Weights of a small transformer language model.
Architecture: RMSNorm before each block, biases on query, key and value, tied embeddings, attention and MLP in parallel.
Training: a variant of Muon for these matrices, 269M tokens.
Each number is 128 + 32 x the weight over its row's rms, rounded and kept within 0 to 255. Layers, rows and columns count from 0. Numbers have three digits each. The size before them is the row's rms in percent of the matrix's.

# layer 3 MLP down (transposed), 1024x256, rms 0.0215, rows 244-280, columns 128-255
097:100106136195118105087126161112111172076092150121157121081149070135124100193121167105103154186171124125062123147128106125131102136116103177118163066110166114154163179156158126140107087125114131137162117133115145080156130143172088134065060157147132159142142182146069095093039088119147108134131137136093075149175139164099142087101120124120156143153062048121161119165124084150097128097101
100:116185147071135179151078112115105116045079089144200116103123122090141079117147161166107161123088134119170092143120094105098169147139104068155086115134117144113129107112124078129120087121133180113187173166156156137099174142095056131149124112078112130171161140119120158097127182135112110173145121061166108122092151149172161134073092177089134114060104080181168113179139135167137131131096
100:169062075101103132096147201125114091085124138068183121095113174117084156149122085121148073106074108052131141131134137189115154114137093152148139178191139147138111079173126144075128128120101137125132110122114129056197143143117133094100072105146159169151128152161115102077139097127133130234181179086090115115169125154114090105143167154108169122145125121132102133141135137173150121140156
094:113124178073112148167198137099145129119117118132139115124173088165138062169079062072139144109117129143113126164123132182133106142230115163117161130159146137169142136110142157117137138120118155089169115162070073106110117133133172090145155083115144134103188104098139143144160075113148137101122116118132158104166083151109153101173145156061070146179141130131128160119153107103115168103088
099:202088134087178166064088141162150077155136116153114100177145128116148143064169131095136100127074145101114093085142146088112123118078110134122096128185090062157124109140155111114118191110138099164224071140155190110141101129136084156134096111138167135134171066138085138186129110133142147120118178141101129171162127105104122145131124162115113015149126103128188127093097166144096126151112
105:110120134082152110104181112090118124102163199157174133088107130108140121127167136156103153179106125190163110129122157143110100106086122148160110115124130113129138101141103164133177130122190131183097132146147097119148132150157147131131140129124120064163108093113142136120100139181155149147071110071125083117110133173117070124120126195162147038170177076145143119171173085127085130078067
096:110111144058139182103153189100128126120123108174125148166074106108100150103126117148158123173141196148095098154075129104116140146119075121106108089173059161123172177172103087140107175132089133102157056145071145145143157149172104152163114121100109083077158145135133072172130147129140075111119127150194132135127115094141159105126189092106195135113147136135094162121076095103089125188126
105:154101146078173149109157167157132124086098105152145096159142140134158187171147138084086164139140133175151179147134097091159126124137144110104132133093098152129087147166151096119114158077092124152101105142115104113161106128155100101167060127140060107047152116187181102067121115124178110110058070140100106201147081136186150122113162131053081158148090135071104153108116177163198106114128
101:137114110112116110148145115141085067097122120129113072121133083125154128148141162100082128116169160069124097165123114161138065057086163105134147108127094105102130071153084120136125115129118130144123136071107137147067130081192117142144123130120071092163171069177089105159101151090144112153115114075152166107120167171139054150128122163130174144179147156151124098113145090091115132047143
109:132144166144146086122153159091134151071115159176096109217154135139134150131097116133122137119080169107133099153099083111107162125190094125139104174167131139174116116153118106134112097110102139142162021151113114129164047148108138124123118180135188143113155084059107145111143038109166151112097100176085152164165143114100096122141146102124111189120132114069126164152106103166173142184113
101:096144132195077133129148138152126093068139110170128145051121106103144080096158156136107119117181183140113135136156154156142144146102121157137095065126151118116135118131128164115096157130160077171165132137154099116127122127177157185141138137085066055121188199139119064120148171047129166163152134108161150084174167120149165151091099112097112108118118166112120117147126112178200141147125
100:170137110117108079059094103149089107136143174116144102123130090132099147174166132074145191096071148137107156153100155172139155090120140087089103116160145151162078149115145158118129086100154095147080134169180130087138184133155109133112146078116156128101122172124123144104153158147125030125135138112112106129139173115125059097137119145124112146134130093115058107157070143108110164152155
097:148150119129155189140156124147084134130084152059172106179124128106141159133197135127151064142140072112160102147108112099126091105147134137098126110048151110112094155160132128167075148089127106117124122161104132141115150121157132159059086142150133107048118129125081224094148153123152138158154120216130131076116109084143133116053140128154132153148149162128050114174137147168104077199122
111:139208198138171166106120158139149158143192146124155159134087157115085072122112080138100124104081118090146142092083118121145112125168171112144083201121164156132084145176146009116166147100113173094191119102102087204077133130103123138100132115137106083070141117147097128112143138140145134111150141112133098144146116071108078070121138133100149117121122142150133092165159087176150150128112
095:137130115121160082043146102070118125129144065117101127087108129087132154133091114074085083122111098129108156190162113139153145144111151119151105124150164148159131204084168132104146110141138127081072176110175139104133108114053159149125158119086074121117139150083152122143175103072114132102114114114145129089145096093134091130133100131120078111121110145146113110177102107071124143168088
098:123185124132057154173185145069142077192169171106084158142155131149147101097044145137130089152071142112123103112078120113157142131120122117141138083150155178122170113085081161102042149107113142114156119138107095167159144101088150105149140072082092158158115143148090124171119089095192106118131113086118138128112138138120071144146109098099142086088149152162105156080095099146088091119170
097:119148132095146122074121148216190120121121129083179106060127098105085148110161110060185086100154148173139111084137099156112135130131171179198191162116102117126164159181127147163117134134130157080130103149137146189123149130099144119139135186169117133141096155142097093150105118126126182116104106103087127088134187147170142117141113098134084115141127157135124101071128142092086127147100
096:194113093147073151072111098155073133118162107097112142121172089057077109170051113151160162180143150194078118087170076150105097107131145136145146125157110131074135099111123105101182157109130135161170106100148175075075113118166048108152157190178150131087115100146127134087057073101119144116124153111104162154127133166128120113124149129113136088152135159101158152106090118057110108104163
101:186111152139196116176173145124168121140137149150164144158142112163107112108145148114106165139081099113225096144073075166159069123129126130096112116165122135145157087093151094173194107078135092136173148153144140086140121143119101145119183172132161143160152060127132096071119134172069183139094096100130133116127118075188188030068178149129113127172091120104139117131098157143136142182068
091:118138166144110182106169134091150115165133151124146155128111142111078164158103071096103124092079094156170135113083140126150189141138076144121170127122091141121089153201089139150157129133117150136099080163153105191139142075137094126180132081103184100098156128158125096167146059147108142143137144074083098078130056137191146180101119050120163104096179105101071159180121137125118145130156
093:181149124186122161118139131157138152096167130115083191202166082146130094090118133121117149158143155111154136103153141141141118131108151102136126107160125143148135105132196102130073074148100097099100217165153141142119168131129072119109133132152161164155183126087132122174154145124122098145088101153136163116158174134130117143146072143130096137154085085144088174067118097095063196128120
101:141159115158120080175154108122102147057108100069102138114199107094118118153116142168206128184072115119178162166187076083134116102171130086137142129125139141159146158115165133135133161086171161111141156110123133117165150118122186161117144120085107128100188021116116147155108126162093081165099085123114081092121144183111112093143076149134114136107128154104147125119145123090145074044135
097:112147146103149153111139154191111155120145085157112099124125121093116138103075147167154129155161158151118133161174132119147170143152101112113076164104104170115155118138134150124086104110052145114053175171102068152219126125144127164083136098157073143108046132179071166174127095120161085115101171119093109124135081076187143071131115160125123138091158143174140100155169138113132182049120
101:124127145158152086099124171155115113101142129060060135101122132140131146176154157132119180145127172094134141228143141120088096146151188104154137056089067136143109133070112149138130160127160086147135086152070135106130182105124125128145094155080126119152077089144165120152135095131159118139165153129130124143142079114187116134130115129172155101159109156174132121097112105147091110106165
095:093154130119135139101111114118054137188082150181118119177125102126145198096096034197117136098104129124119133133084138088120074177137137082183058147102169156188079141165160092107130158115134152115114102171126086143142096151121030137144175180175165122131146113145089071060178125173163089146157173143084121109141149144137110152090135122100097148107162073135097167135176066187165108082174
102:143169084213097101101161088098080188082129130077111134057124134188116177160122124091098117118119177109143082119140105143160089115147141155106126156103086068149116133146114140130149026137155118138114170103155139108162131095187141083124150127189177146088121127088143116148115074155098130155201134143144103079151108099117090119172143137136140169115120050105083132107082116181124155189147
094:090164132090109115111103120114199175078093119127078129084143100118148164159182065134115133126117169150126107137149176088140113162223096109152141166114156102146169121127183137093176102157112200127107108174146114107108171133143050123156121142126132094124108122139138136205105168155127161115090147152119182180160180080129191152107126089173145101110190160116133121122147148127121136184157
095:111155147121133075109139165140163137093147177129064141139172149167161104080115096152080117105135196166167128147122162173155136177105102169113115176133140144143207126070055155123068115114133114167116162151127171089136139174193183117157119103103094152153135123131165059119094096104102151126123154153125108105137158139122060099147106179161110138111105180097033120131179162144173180107146
104:187162089116143078093129138064107116114156111153141113159134152081101163097193127121091074136115124130165116217087155121125077131145085088141158079141084132119134141137163083117167135157092148145094150102172096145120130123125137082158131110131188157138144161139120180127129182128155158121090145148163136149134111103168144108111066121144165106093124097158098124130138144099162106123117
100:117067075118172076067135106110131113156138141115109187136084142109168120186131164077121040099131132126097097069137124075204119095084105131092098060127127162126139135114127157137107131125128127084097128132172083203178127115099093106092133091100136166192119072111168135188102133117118096106144103106136122126086174112089086141064120116158123078125079131154195121167147141160115133158175
101:095084181132061053102103143127115137064126172076101116135094096115093131107120117132157075141075094171179098090106113132134161130079119121132140087172112092186168141124102114095153116165147104140137073162119100141170145077151097094084161079088121109104157119075169120120148051121078138138168175127126137165102190174050130141093121154086097141154097132139161111136111133177133148103118
099:091116079143205173159126165178124200142169119200099091160142152126126144124117108151113124165078105145119095156088122080184169086143118114132081086162086128123148093125130110114148149122155095134161143144094137107159189080124133149149095133075085135145152107142084115178189063135111097091151151150099142118154089152122106084126105140143103185189164096151123172115150175119187114120102
104:043154130135161117171141142134123130106090128085139124122115153179147087070090160145125188088148147130109143126148086110151148135118074062116077089158151125094114116115193147126095166170134148125164128130164141098111101202085134191095099111071153146169110120127121133152131123158152116109104130133148117125135147114087093096140156143100075101128111102144086133142144101141122199144166
098:114121182089159072122124160138119122109072113121196095117146107081087170153125144119142104138130085129100064141185145153126092099117097100132132153159182123129104176142150152121118146138131085204115108138132063195152152117127115111103093104129205215073099125134141076157146123092130142104109063129143149158127102122058147162113147166136138129143113157159128094152147133115061142115165
098:145141150131084130108133143122122121115128124110111126169117096228203123143097056196158111110140154205154139129067131143102076150132145112213140128132094138095090138124135125126094143155130115155137138099046122155111129080175072154136123110141136099173150185148075155085137134122121106122124101128105173114067109151133109109083172138146123134135102101144109132140150122140140161131138
096:135115110139179122093121080134098121086130149129119147138111105150186125087142150087151107084146051111155138128105101109102148114195075114195103136107173138151122133129195083173097154106181137103136155148085129102117105146108102118108114112082156120103168094149104177130112194097148170065189128094125154104109091106131191146131158173150099128067123174118094182155119147129165124141137
103:123208065064168154119169167155077156118121175114094110141117149082139164181094080100065110089073114110146095125112111140061105095080118106104129069058146132149087077137154149150159127123134150081073172091095142100133135148110175132154127134150119063113118162089198165101163143160095112094093168128099093158168089153139092085145123197177173074118093196099161135104145150108111099076143
# layer 3 MLP gate, 1024x256, rms 0.0642, rows 245-280, columns 128-255
099:180136071073108077087095162128129136143107183124142054122136118107136181141120182147116113089174142119104124130149084107076145114110099090114085097088111119171187071124178166159181110096103108065174101144117171095131170171237121113114095123164120169099146128156099142094113116161126167171153147091153146156081188147129112128139079080114131072164124129183136107180121131115103117135138
102:116065187061134084153103139124173138146150067100115148124086144177090143146165173138140104157118170097125152114115135136173136116120182127111150121090119137137093167173086090139055172140123155122154211108139110135138119098184111117190101159119141134113175101101157095140128057181139102148155182173091102170111118157150107120135187117161155139131143061096168102094177079126138190101141
095:162130210028161095123178140081110156073098093114141081112185059127149083133134098079146158101109129152083148146118135155137130139205089196101204142093128154156180165153130147111155133127122162111125138175065087104091099091138137075151149122097082103088169120117091143152134129109126160124115140118124124098162148137089136110154101154098128128191157112112145171134099104098152099112110
096:198076168126150171141103113175170088187129122129149111166093142152073097128126112112128128188130136098122144098126073131108055075135154098145143108091083100144120142123179153118144101100142097071144165134157130131156209101087134163103122167109100177124112181182132204120114104165162112114072136145158109134109146080118110179127088092144109142136092195157086166195157096080157071144179
114:096113067128111133118118072131175117140134132171057130172187109092116082107113087076132193109119147119114104103155109098118129120064179180128075142076131143095072121138124164140138159107128093089077144083151153066095088119063148151146146182139122118124091143098136143030163060142088140085133154109126115147148083103111144153111080142156119129154154056146111090149123177150079163140102
100:148163122138148151126152120168124110110109108197103090145087043110098152112069084193157154140151130082117049135092160182149093086156119135138107180164161118148103113096115123104102102133138087165174179163124098104098135158124199089139124163123156156083142115128131111081046127152114178149100128096143106129131105111181084148105134095079152126099139097130127123067134092113105100079118
104:126088156125174129124132105121125162133111155112126081136150135133130132106159174081135122123158172122079151140152101131092074143121127121147158136075165126133075132162188135112138171101128129061120125154100122153143058096159138080166052145211120078183142195134176111148158109141134137143109157168145095128133033166086133161175152216130149118080114149127087143076125220093182157127157
101:172128108095202106158154159121124144141146134123150125208083114146110159110165166143127191180140127095133149180070132163162050173152107104121134087091125137122118107121150144124128149091157156152103126185118110117172120196096166124167116142160146159135130121141101146170140118225106112105070158146080139162044121081100167060111096119150147102133107136103092084141108102152163199120092
106:125170150132135175106194132092167079148162148077111118086138157076106071125169075188103141170093087099165127152092169147134156130151161128144192096099119053121101085093115161194138185119184168115145117134134085144092136117124140130169130146067129060229086082108121070142102096111114123145116119112134128156146174149120133140128068134125138058168159153110181116101141107179124074110047
101:097134135083159115046122128113125102077118121115106144156086117171096055060204116141125130116174124135149090107108149159182163084097193197092113194186127118122139071108080140122124102139105126104135093116147138162142127085107118104119155093099133096175122100082109098115109102132161116118160179116145096152126093061115199152136181103122123096126106140168137168111210116165103151133090
103:108122143139159063169124140083147153163144163132123073130107125130076125144127059098171206128155204117153131153136182176175162157151151164092135157140150109196054127127160142083097059079183157200076100073100104136103132151064098111102175125089125150106133100064149128117143149120142165100170126134109094167088077080094135177118166127089128095168130080151129094197094134122160140105126
100:133185134109056186149176158092154112125161151128058183096108123138132150101133164112127104126164130117139095126116131095141075125161120174158190136053110146094142142169079105124145111130152204143124164131112153131130129093127116093116127124136165104149148086126173114141123142143059112124106141102163125153117164180105162115127096135174135161085125164114104153118118088165150119104173
107:097147083143103129154102159134155125124135137154110139079159134120112112105134056109122087118122100131107144113163127141129156099149147103104159173082114151120162179142113099146121140124178120063092138107172162066173150094115103149105166111173068137203166170133094133116067095135145153105121118129145103153085073174192143153161113111146109141166133038137131089120102127067085141128098
096:134141079150167132107155102214141129154095091115118123108137108070117099120107106065082117136130138131101072135127091147126139152104084127137167188080177164185158147135105138098168166113130169060132194115075064123144126199141143164103178143163137134083145156080087132198160099103209110105108097155153149122127108131135125108082069143119097139162137102106170131115075124160127133145165
100:131137154072118136139066135144122093090080109108159103090168083130145117112065078118110129109122118147155115136142145123079137058088123123152121124078079067137165087107130161094179065103087160098147187088151161145149151169165110140103112163148079077119164173140109106175140119118160145140154107135082136105114134187167199149185104161120122132142101163114092119130173110133149105140198
097:135167069138124172096145115157135166123130111116130082158073132106112117101140099162154110103188141130140129101177131128060141168163029113067167175146134089099123123132173109093198146121129104089068087115143167188124140097121159106110145163132168158116112195126174154113155123122074166096143089158144177114120148093125103130137126074127128105150175112182157101156108110112138122139143
097:091168136137129140080144118099109088102107153136128185100070151204140094103169099115158103123109173125151161104173147165131112162223085141097115144117151106152139153130120124086146159167166138127103188092104193152090108037141161204134094181111166123164133176118127068144181115168174149129159103079169101147135134128146111101128117108086144162162096095141098078073165086167139138134129
107:079127215049163155114129161122094109120176078098159141144122146064108085140170133186093108115094133087158190193166121150109098132122134164138108088165173082143114147124195112172124133108096131102110105093149134099122121106218125075088127092148079142115127138131145106188119103184113143137111147094110139154134126097187143178170107158073134135168056140101147133187165072133153132047147
096:192130128137146060100144097126074103144100150139052072150086103086092072126127180085118114125143175139104132102119034129164136170180178154061147166089142114135142133126099144168132127109168193187092142063097065123148204128112136136094066106155132145124144101080140203113150117119149133144119131143205116117152142094143153136135156170115115166118174110134121069113135097141160046082121
098:096110149136129102068164117122084113124121155120187109068087167088121159156135093079112129089074103099149174157145128075121069095138082098097095100124107132161181123158095134124101116032133144176180100170121098117106159156164137114142129112125122105139073142134197184143127148180105211076104200104118131079102057140113162176116150103106167115094122131138159079133162109162183130099123
104:145173124114067127148148123113114115088139117119137179092218152072071080168122135141190195143118128128149115089109091148119119159080149149141189148161141133138119124116179062216148105129137121143115150167113095106135143121212152147115148159063102151134135100133114189117133105127097145163159163124107146088111137151117092157083104146187164066116209103134083122172144130104140080108154
100:158088114146176121106098147173160174150119152151131059141150126119058113113101114143076143115165153093183154148118120179179109118127176105131129100113090176121166114137151143142105145163121150102129105191160101156140163129148126140131099152116152172134194140155159169097110141137117110121085146122175119106141133163116142151117109079107120160107175139145126132112138113145066155087128
098:113076068149176101134139121085090137202093162135173133167103093144146182121138139116108108099135196155130069079122136095180109100115098104126096121145144087146104114135215058143104095183194105108082083116119111133207145114120141112056126071102134115143130181156116150101130168109134147150112104187113187132147132163117141133133185062110138114112133089108148078156116181118127089161097
099:139105110094160128124111129164123123092148123178110118170136177089112148100091106157138101073118126106107120131080165161123095113160168133117105091114109154126153063109151111161201161124144217110134111082207104142120117079093083040195129148088133141179155144129083094100174177134159150141136103191108091084170145099140134148162155138178175153128140104092161120110113079153087131140128
108:101087164116162159073130073079107104188094188099049139146159087089222184172160188123052111124117162156117093095115122109149138139152132205081089103159119110112113067072109094103177143120125144181131108066064163126082103122119140110135148104092155147108095157092085170122147116103140187129098121104158140081118149154140099114139122147119122158155130148133145131067083063186092102085173
093:169134181088126116126093133150123097232094146141139092129153137152118121073129124165156129117124166096129129112145131158081110173079138160115131126052134130189103128154111114105128130121110116070115132048119169100151135132050091155165110138143154144069100146099152122138177089095130114119000086129098083114116044157126137154140124120127097105136114172115166117063088091100136145172161
096:087139110121101112115122150143117106184143156156122171107137096117165103128140127158101127122143128130105099163140125139074151127114137131107127130102144151156118095199132135126123179111129092095181102140167158089129081113091144148139105033077214147076167078174184109104176105099127125148138090157112188118175130101112115164102062092147122124069136093189125130100113170134164104104123
106:168195110133075100140094112093105110059084177167058139134154137134076121176133119075077113154127124108120170145143156136153153114183133118141115097161094160135155118121143119128120122150099183125079175157085181163117126132126078154120165131082133138112128100118112115055155154118154146171126186138192116124201109151049111187115162081137124088117135141141097097177123141121151167136058
101:135155123120126119126206115093094083067118131171139167156157093131109099112118145142052146159129115124122130155107159134138172108118122114140173108152117140134101122132152162132158152056107128177095123098178122095110090143103084149157065140145213133090114141112149153121148079160133159164146155094174179074092116223159126130095129179082140149082164154077118167105080127171090076111123
099:151146135099115179098155121166101156109151077081121159117204120119156112133111114101146125143189119144166067164109097126136029110144090112158111071128091135129205058147110103155094121108157086116161081132111092130082171123167111113124133163146159121118142194141110130168128132114087185132178143160121185154076165129128093105113052097129146180126151168101182138155162141139139128108061
101:127167123119138097082073123221083153124147125165129128171072145158090125154146097063131098134146118070119138129119127130093097143150103126161196141150195108181144061128099167068078106101142075121148148128139134088180116136151098121093086143133106158131125128089100157139141133136179150161106143171143146174150091128153110123097093210106162130084151095129061094134129102203146109134110
104:067162142102144124126130153130144165134156059165148159138177108169107179135153150134161079164188136154155108101142140137133120081178159128076071077116128108127125103125158194167175138115136192125093123131134125176179064118102129118128124131154054101167157139099159163177056137154136120138103130117146166104141098121072095148120117218183136111138116151197102112139172133125127165167101
099:181128131113107085157099124096172172146120065085196088127117162163087191116114102088112096127123083101137082181138154147120190092101148129126158091142144116124106156160150111138149083130098159168122128117127107114112145127186116100112131143190184166104147092102183163152111151118159131104148084052140093091056167131157074209141093171110183116190085103130132118112125085095111188173120
100:096141167158126154064084118084149106112118109100107118110084139150131121194131112186176110186117112189152172150099076136091097153105232075159171149108154166122144157116025113160091093136129140099060164083125141114122153111141105133194126093103065112118108125121108130110147106148188106216112101168087110163108109145140126124103116093159118139130086106123151166199102113133059134140113
091:141136090127092149126121138134170120139122176102052117173149119124095144146059095121178170093148097130147098146189174124082137170071149153144158057131171111144143139082140107151116082138079139077152079164122144110092118097156065131110201169192133148087102145188100148162092167147112111197167181065091134124151148145135122140155091160082150140144116111147099114088122120144128141109068
103:163132078080118114111171112170194070089115082141153118131197101115157154133127097105118181140142119079171111148126143156066133165109097159136093156086140094132141158160176126156150062097138140075114059066161117107115121200131179044125100156100088131104124178117166137151140106122113098143131138152047153143085165099097118087156151103155138119057123129141099180064136081072159122192043
# layer 3 MLP up, 1024x256, rms 0.0644, rows 245-280, columns 128-255
098:174107153112134138150135169160129138078145113136188091173098116169100075131150151104113153134135184060165136187146105088089126069150111119131113128140137133175172144163143091150134162133165069142183136108117102141122098109117145115130138145107105071120118194190199208113163122153152169122152162174146117078178120124168137113122151145120133158093138139131126083135137122121122162142154
102:114094121116058069139199141096138119122178104157122115081167151117187104101134098164123156097121098098142137153097168141107097156169082141176136089157101110191143148095123131123092107103088151121114161153131091083144100097203072134114109111132123161192145169090095122167102147134158107144135134118149160148119157116084153111139119087143115116131138086150185174110114117102165155141107
093:116140151130212070092107149122178123121096120136054153145085154102113111082126141182117126130117099116133150109163167119140188145122091107124117136175088108129169179123148149160148092174124158116134141061106154143170082104165079106109103113118087119089120167124118138139147196112174104183155138126137168124111113151095140178162147091131167148131126074149202077140113121077190139131140
099:144097102153116162045131150131155114208158166092144126151090117122184044116144126071159106121109108099149125183082157109118117093107066100119125152151109104080153120090097181132124115152093180140139074094128123153130126090063087093103064184123147067144124130119154128146097191122067119101166134103060152117135155103165101068110152144125175113129106122126177141120102087156111139105074
121:118128072116155119112135100083171138131121154196127203142193133114096118077116083122064194131165101130138089119128139122114126159077153162136068136116121137100106097114151159186171213115137142132119111127089195082134097160136138099140081164128111101135105068100154147066154090126102146126115181094150136119132083116107112161135111113144101087160143095104145082140157129151120167156111
096:139155110134100144143095086143178144084122113105112156182162143128075081145073122143132112075152097078095069122146128100117123143156081080117042162164125137107141114114044098125136146084154114115177134178110081139062121109109122091128148080093154189105181200151127094119102106180099107113092121092149154159064065152123110091143070084136100111112191152139084159102099160101164139099136
099:083139149046093197084140161147198130094198113122123118118131138140148143113116189146144191125125085155141126134144135087105179119108138081153087147164134090109181140147128127151136146112107126118101072144143147057159128151087137092162173132176089104109155108150145119078092132140112132161140114107030128104116108071169138128111108079167181143215116120146142128159126171156079149135111
099:035113118143158140183099079138145080089155150136126141160116146192066076119105089105140064122116131157163127083121119157109115159145106201151125148072153106170125132145099108122137138125111026147099130129140147194154114126131168157146128129072098128126153110142102121121142134103070138127106158149103109124152159096143093155112161163111087111157099083109129104146076159127161168077127
113:116125155146152163139130144114185142082091133170122140128111102145126110156170081124145081118125155125063138097110130173152105115152120126086141137126114142158102057111085189153157129133148172074086119121139105128156074114091116144131178163102140073129126082117089150127110062131132179095137154185134113129180094135111161043089131121140080135049170089144136158135118117166155158190090
099:140134149101061156131118138118097155123087147186083087088100118117126108147118161137163167050164135061104129146062120147086099140137152190111117096047146138167142119147139122169122139156096151133190108217160099095151047141123182131177167119146117143120169191090150142118111118082148190097150154109124057125150147109187138130097153139142125109132096167138117169132163140113122170102087
101:100105141098163087156072141107155110121120166153086080173133117135096105116110104104120141130143087095126137133172179166121137167124140136120062107149142147152116164134136094181147136073148113166077140093102120103052070118136128130145124175119092078082191154133127127173166112100129144102117124158152065164178076114096191170085161172152070094143083061160166156178072114116108191150131
096:164154128151104132142114151147111108101163139089141061167127140114145054131124183128112136125095091108155165089141131171149131123143153096139084087114122085128162164172168136184128124077188162128126147135143119082153186120106155204136121115147105085173130116094136105173083084160060106153157179153160117171100124114134086073125103125161158123082104100166088078056148142087108150127049
109:132130202060150155121130136114141153129112162086101103144141123163158124120140143159085173124115148161144144072128152143109049177194127076176091130112109125136123160164120105137139148127060154132149129076093141144068102186108049147069041109135077123109134103098141113093185111101121186132123113127195138122145162067121199138171134190155113185104124103106084080079112126163131096138171
094:157143067137072127095147172088133075133128151082106145125152162141139121168068084137144173050104145110133147138180153109139145177100138113176131119122088108117126132139106155147044143054149108094103167108137115104143167122097101156116083109129088088095097166099140131145088117100140117183168138120106105080065034113118141135139074105087140127088105128082125196147114156143111136171142
098:151157096160115088078126153146103125159089103100108130093117151145093138100156168183139064110076152147126115076060119142115137152156086093120102121154092110114150130051119073117141074198151192134103154131073189122127128106103112117093075140116157179122149067074101141117075076116055134158145078120097165097126127106103190106172111141145160145137117100120111169070091154115185150125103
098:123127155136088140136135071138115168088154145126127131105133118094166183150113124103113134113158137121170149121142184126131073087122160183155175112096091116180106098119124148083087126101084129125136147137108103176184124128130153097156015194159108134096159165102167096153114215115092088046069138077083109136149191155124126087117088086118125086079123095119145106083137143141084172092131
092:156129128123131124143144043142081143128134144131184105157141110146095170135097155177120124178164083161120124109120118099115176192040091029150169117125105107105117165140117117136079155103086148162148119120137155118157118116146205119138117149079078121155106112085049101125151081137122172088131083180124127094141096135131114141114137141159131141168103078115149142149075134078142114135092
102:114120117126078125152142125094166102126128127115133147107193147114097141129138125110133161182135101193104108142151137104098100063141130140183113182118124079078106068076095100161198093151087118164160123113138100117184155097155138078173116173140108176143115151175161100124167149131137097117088160096188127081175091169081188153149115070129188089161076138119142124123120162124149083142124
092:169118134151105104099169105123111114104151157159134135157129192126136079176119139151146167193175135122115127074152079139180126148148178106079131150065180118160132129092146078140071145054140156167135114130060083097163120116150114154116162085161206173137094086131168138077133155123090174180157093112131127153165115132167160087047164177130170143152131092180093091157128109120118155114134
095:161102102164140116168177160147080164110106100133120172065090163132115150225069119085103082145110091114108143108157117116170087056146081155155169143166133157071118157179159129152122134092089161150143150151093124124181127159170168134134142114069145115097137111126134077077133125079106115144120133119178179071163129096097090119146131124147157140088144182188142087095113152122107060112118
098:105136138125205107098085139075115102069148156110136130105105195121110131138120150178116088082151155118126075178098091155091162155175096114116153118158123108157071153152087166124120105123134112125161134125127104126170147166102135123122117120109076118139089171082155145179133099143175131152071164130104139123098164064197133142066101048163172144051162130099123067050148096087064178095104
096:100127169149120128067063104108151096100136111078099143105092140155133150109094150108102117101147119139113150088141127137145109151157113131131087127149112145113050111163139150137147100096114159080105148080115104125144110102101102158136196089174105111113161088127115132137148082141191128140160116112058150161078141180071123145118077154177130098124095173118079085138134111075139102131205
101:114093084179118145117139153124115181140120150094133119098098095170132077131162130210069144114124102137176088115088197176159167152101171145159115118172048074148144184156143090164149131173146137132213082120129176113141127128076152158147132170048177064139118119166080132120124103083104126098104131138087196158083107113138139116110104065152146121101111115169105134087114207161144073178085
093:090178103165126079137112135159097090158129112149175137175123149097114147083145088175128147125156089094143082106100151133091090129081092127103106146123076170096119088154188154184092143166203138113162126123160159125080073104104150061178151152067105121176144121138147092158137124143142089095136142118116091112170188169213121155100144124111185139122133111122124093123169065125177141116126
100:084075134136112118124105102180125164127101127110101095113127048144148149070128125086176079100098141126127132149100072115123150146110108159121081170148147150134115150126082150104149150113161110128142163086060126149133055063103070156112115153149215058128116125071103122106143107122122081138116221152074157136161088130091175080122172185134070119087117116132104048127063102181109145090161
092:118136084171138103186154077149105154099114148129157140137081116098153148173090157066148199119124176161114083090161124076121127172160147153155135098198084069138150177139202127118079106113156103149135123117167153133167168140138122159129152116139076102111201169142162156127099146169116132139227133093110100137182119119129144154052138155102144177102160070162097085086116127129127152112150
096:128104104147134141102124176109117166071099127118136152137131128141089175095102116116125136146147186157105117106073144104133157176123074095131178157197100110079062156128144138149145092078122149117131120104135140147085129116105083114131088185129123046106092109093127120088150102085171098151119154124204102126022104147059128131145153135130153160116158112103119155122158081132109087085103
109:149142129182152120164201132140113121035132151139120136080128122141140141108112152178122178163087170099141118183141115099120126156111101053139116183092144140170135122172189102144161143178138124120118160122102087148168139168131122172124142155091178117150089113101135158119149135126150164142155064099093128147132145091136098124161148178175202116133130062076139171133134153054108175090172
101:134101152135176152117118113133057118131117085225160088139140153097164118107153122172080076125078210124194143126156124087142128128129086093166150077137116179140086154175179093121157091105075101177090108122127152115086181153099148169096147144163095089132168172143180194190158055113157125112106134108115123152091174118088085155080126150161149118125114142105146176075135143119143096137143
098:093117149072136119117101172137134115101100094104133125142116107139114154118095099119156108098179085116103108104128047140148134145143167139065177089110099122149088077122081161108083091091182102131160134166124137117138143066055123088129132098129135047133121161082098142119175174120155126076069098092153105134142099150090181159122134130173164123166182130112168144136157108130111218185140
096:153135121131143171116185113105155119140129194155088174224105125146118195186091159140107151152080141152107137117154132128117090082095106136145108128105089136088135161131108128098142134119106096110172111084075190144172167169108096125167059124154141116164133124119158133098175106141110158116135157081059088111137097120090166131130142132153170142101157179140158135098087148080105171126137
106:125065143093186169166174195124158104121080130109127123157128104154132157154089089181121168141107124141127133192159092146133143133178135070098141054100148138107120115113095102118092157172168091121124136144174091133127139184144143145150124145118143163106065112172093109163142100154128122057146126111170110159103117124119149122124143159115108192195111100182135141166171109141160123107154
099:163177072112077081092138106155153149168138105131117191153122172132175111133119136099171145088114128074109155164103108151108132130098107164120133184110153156075141101133127147192183144149146147101124131119117158141105125147100149126144172175123130164082128117177173153187097191111128165063138139154141194074136118128150076139137162108105170088193139133120138134155079047105144148170122
094:194150141096118132092073145107112125107103070135076169097090166104091137115159168095154138157092192159126175122117065105084112212137171119103167157107175060144095123153120090137116135112082122124082161101120110123178148078173212122156101100141097182181124073126200120123114143167123195138103132183133072147168106150099173115100145101095166077103151179188140137136186116144089109127117
097:149161110173154072093068080116131211125192111131142095135149139071128132072082132112139174174136127116150095137138090164128101061146139078118082208147104091111144157090107112156121143106061193168161176114119141105076108116136155128137110091117085085122108152074134138127130140188112155072093130120132187159148135128101067152142188091140124122139110084126082149129123079138137141119135
104:126162122072168082164137139143087141076119136072105154154119078134101155157140124081132166124201102085120154158184123124164158100111131170142102121128106101093073152122165116105102138141153104135120134161119129131122159119151134132099123121079138191152130140123183114160126145173149134109080070124111098180179142105168128135109112121133135146101128081110122135151144097194133093121153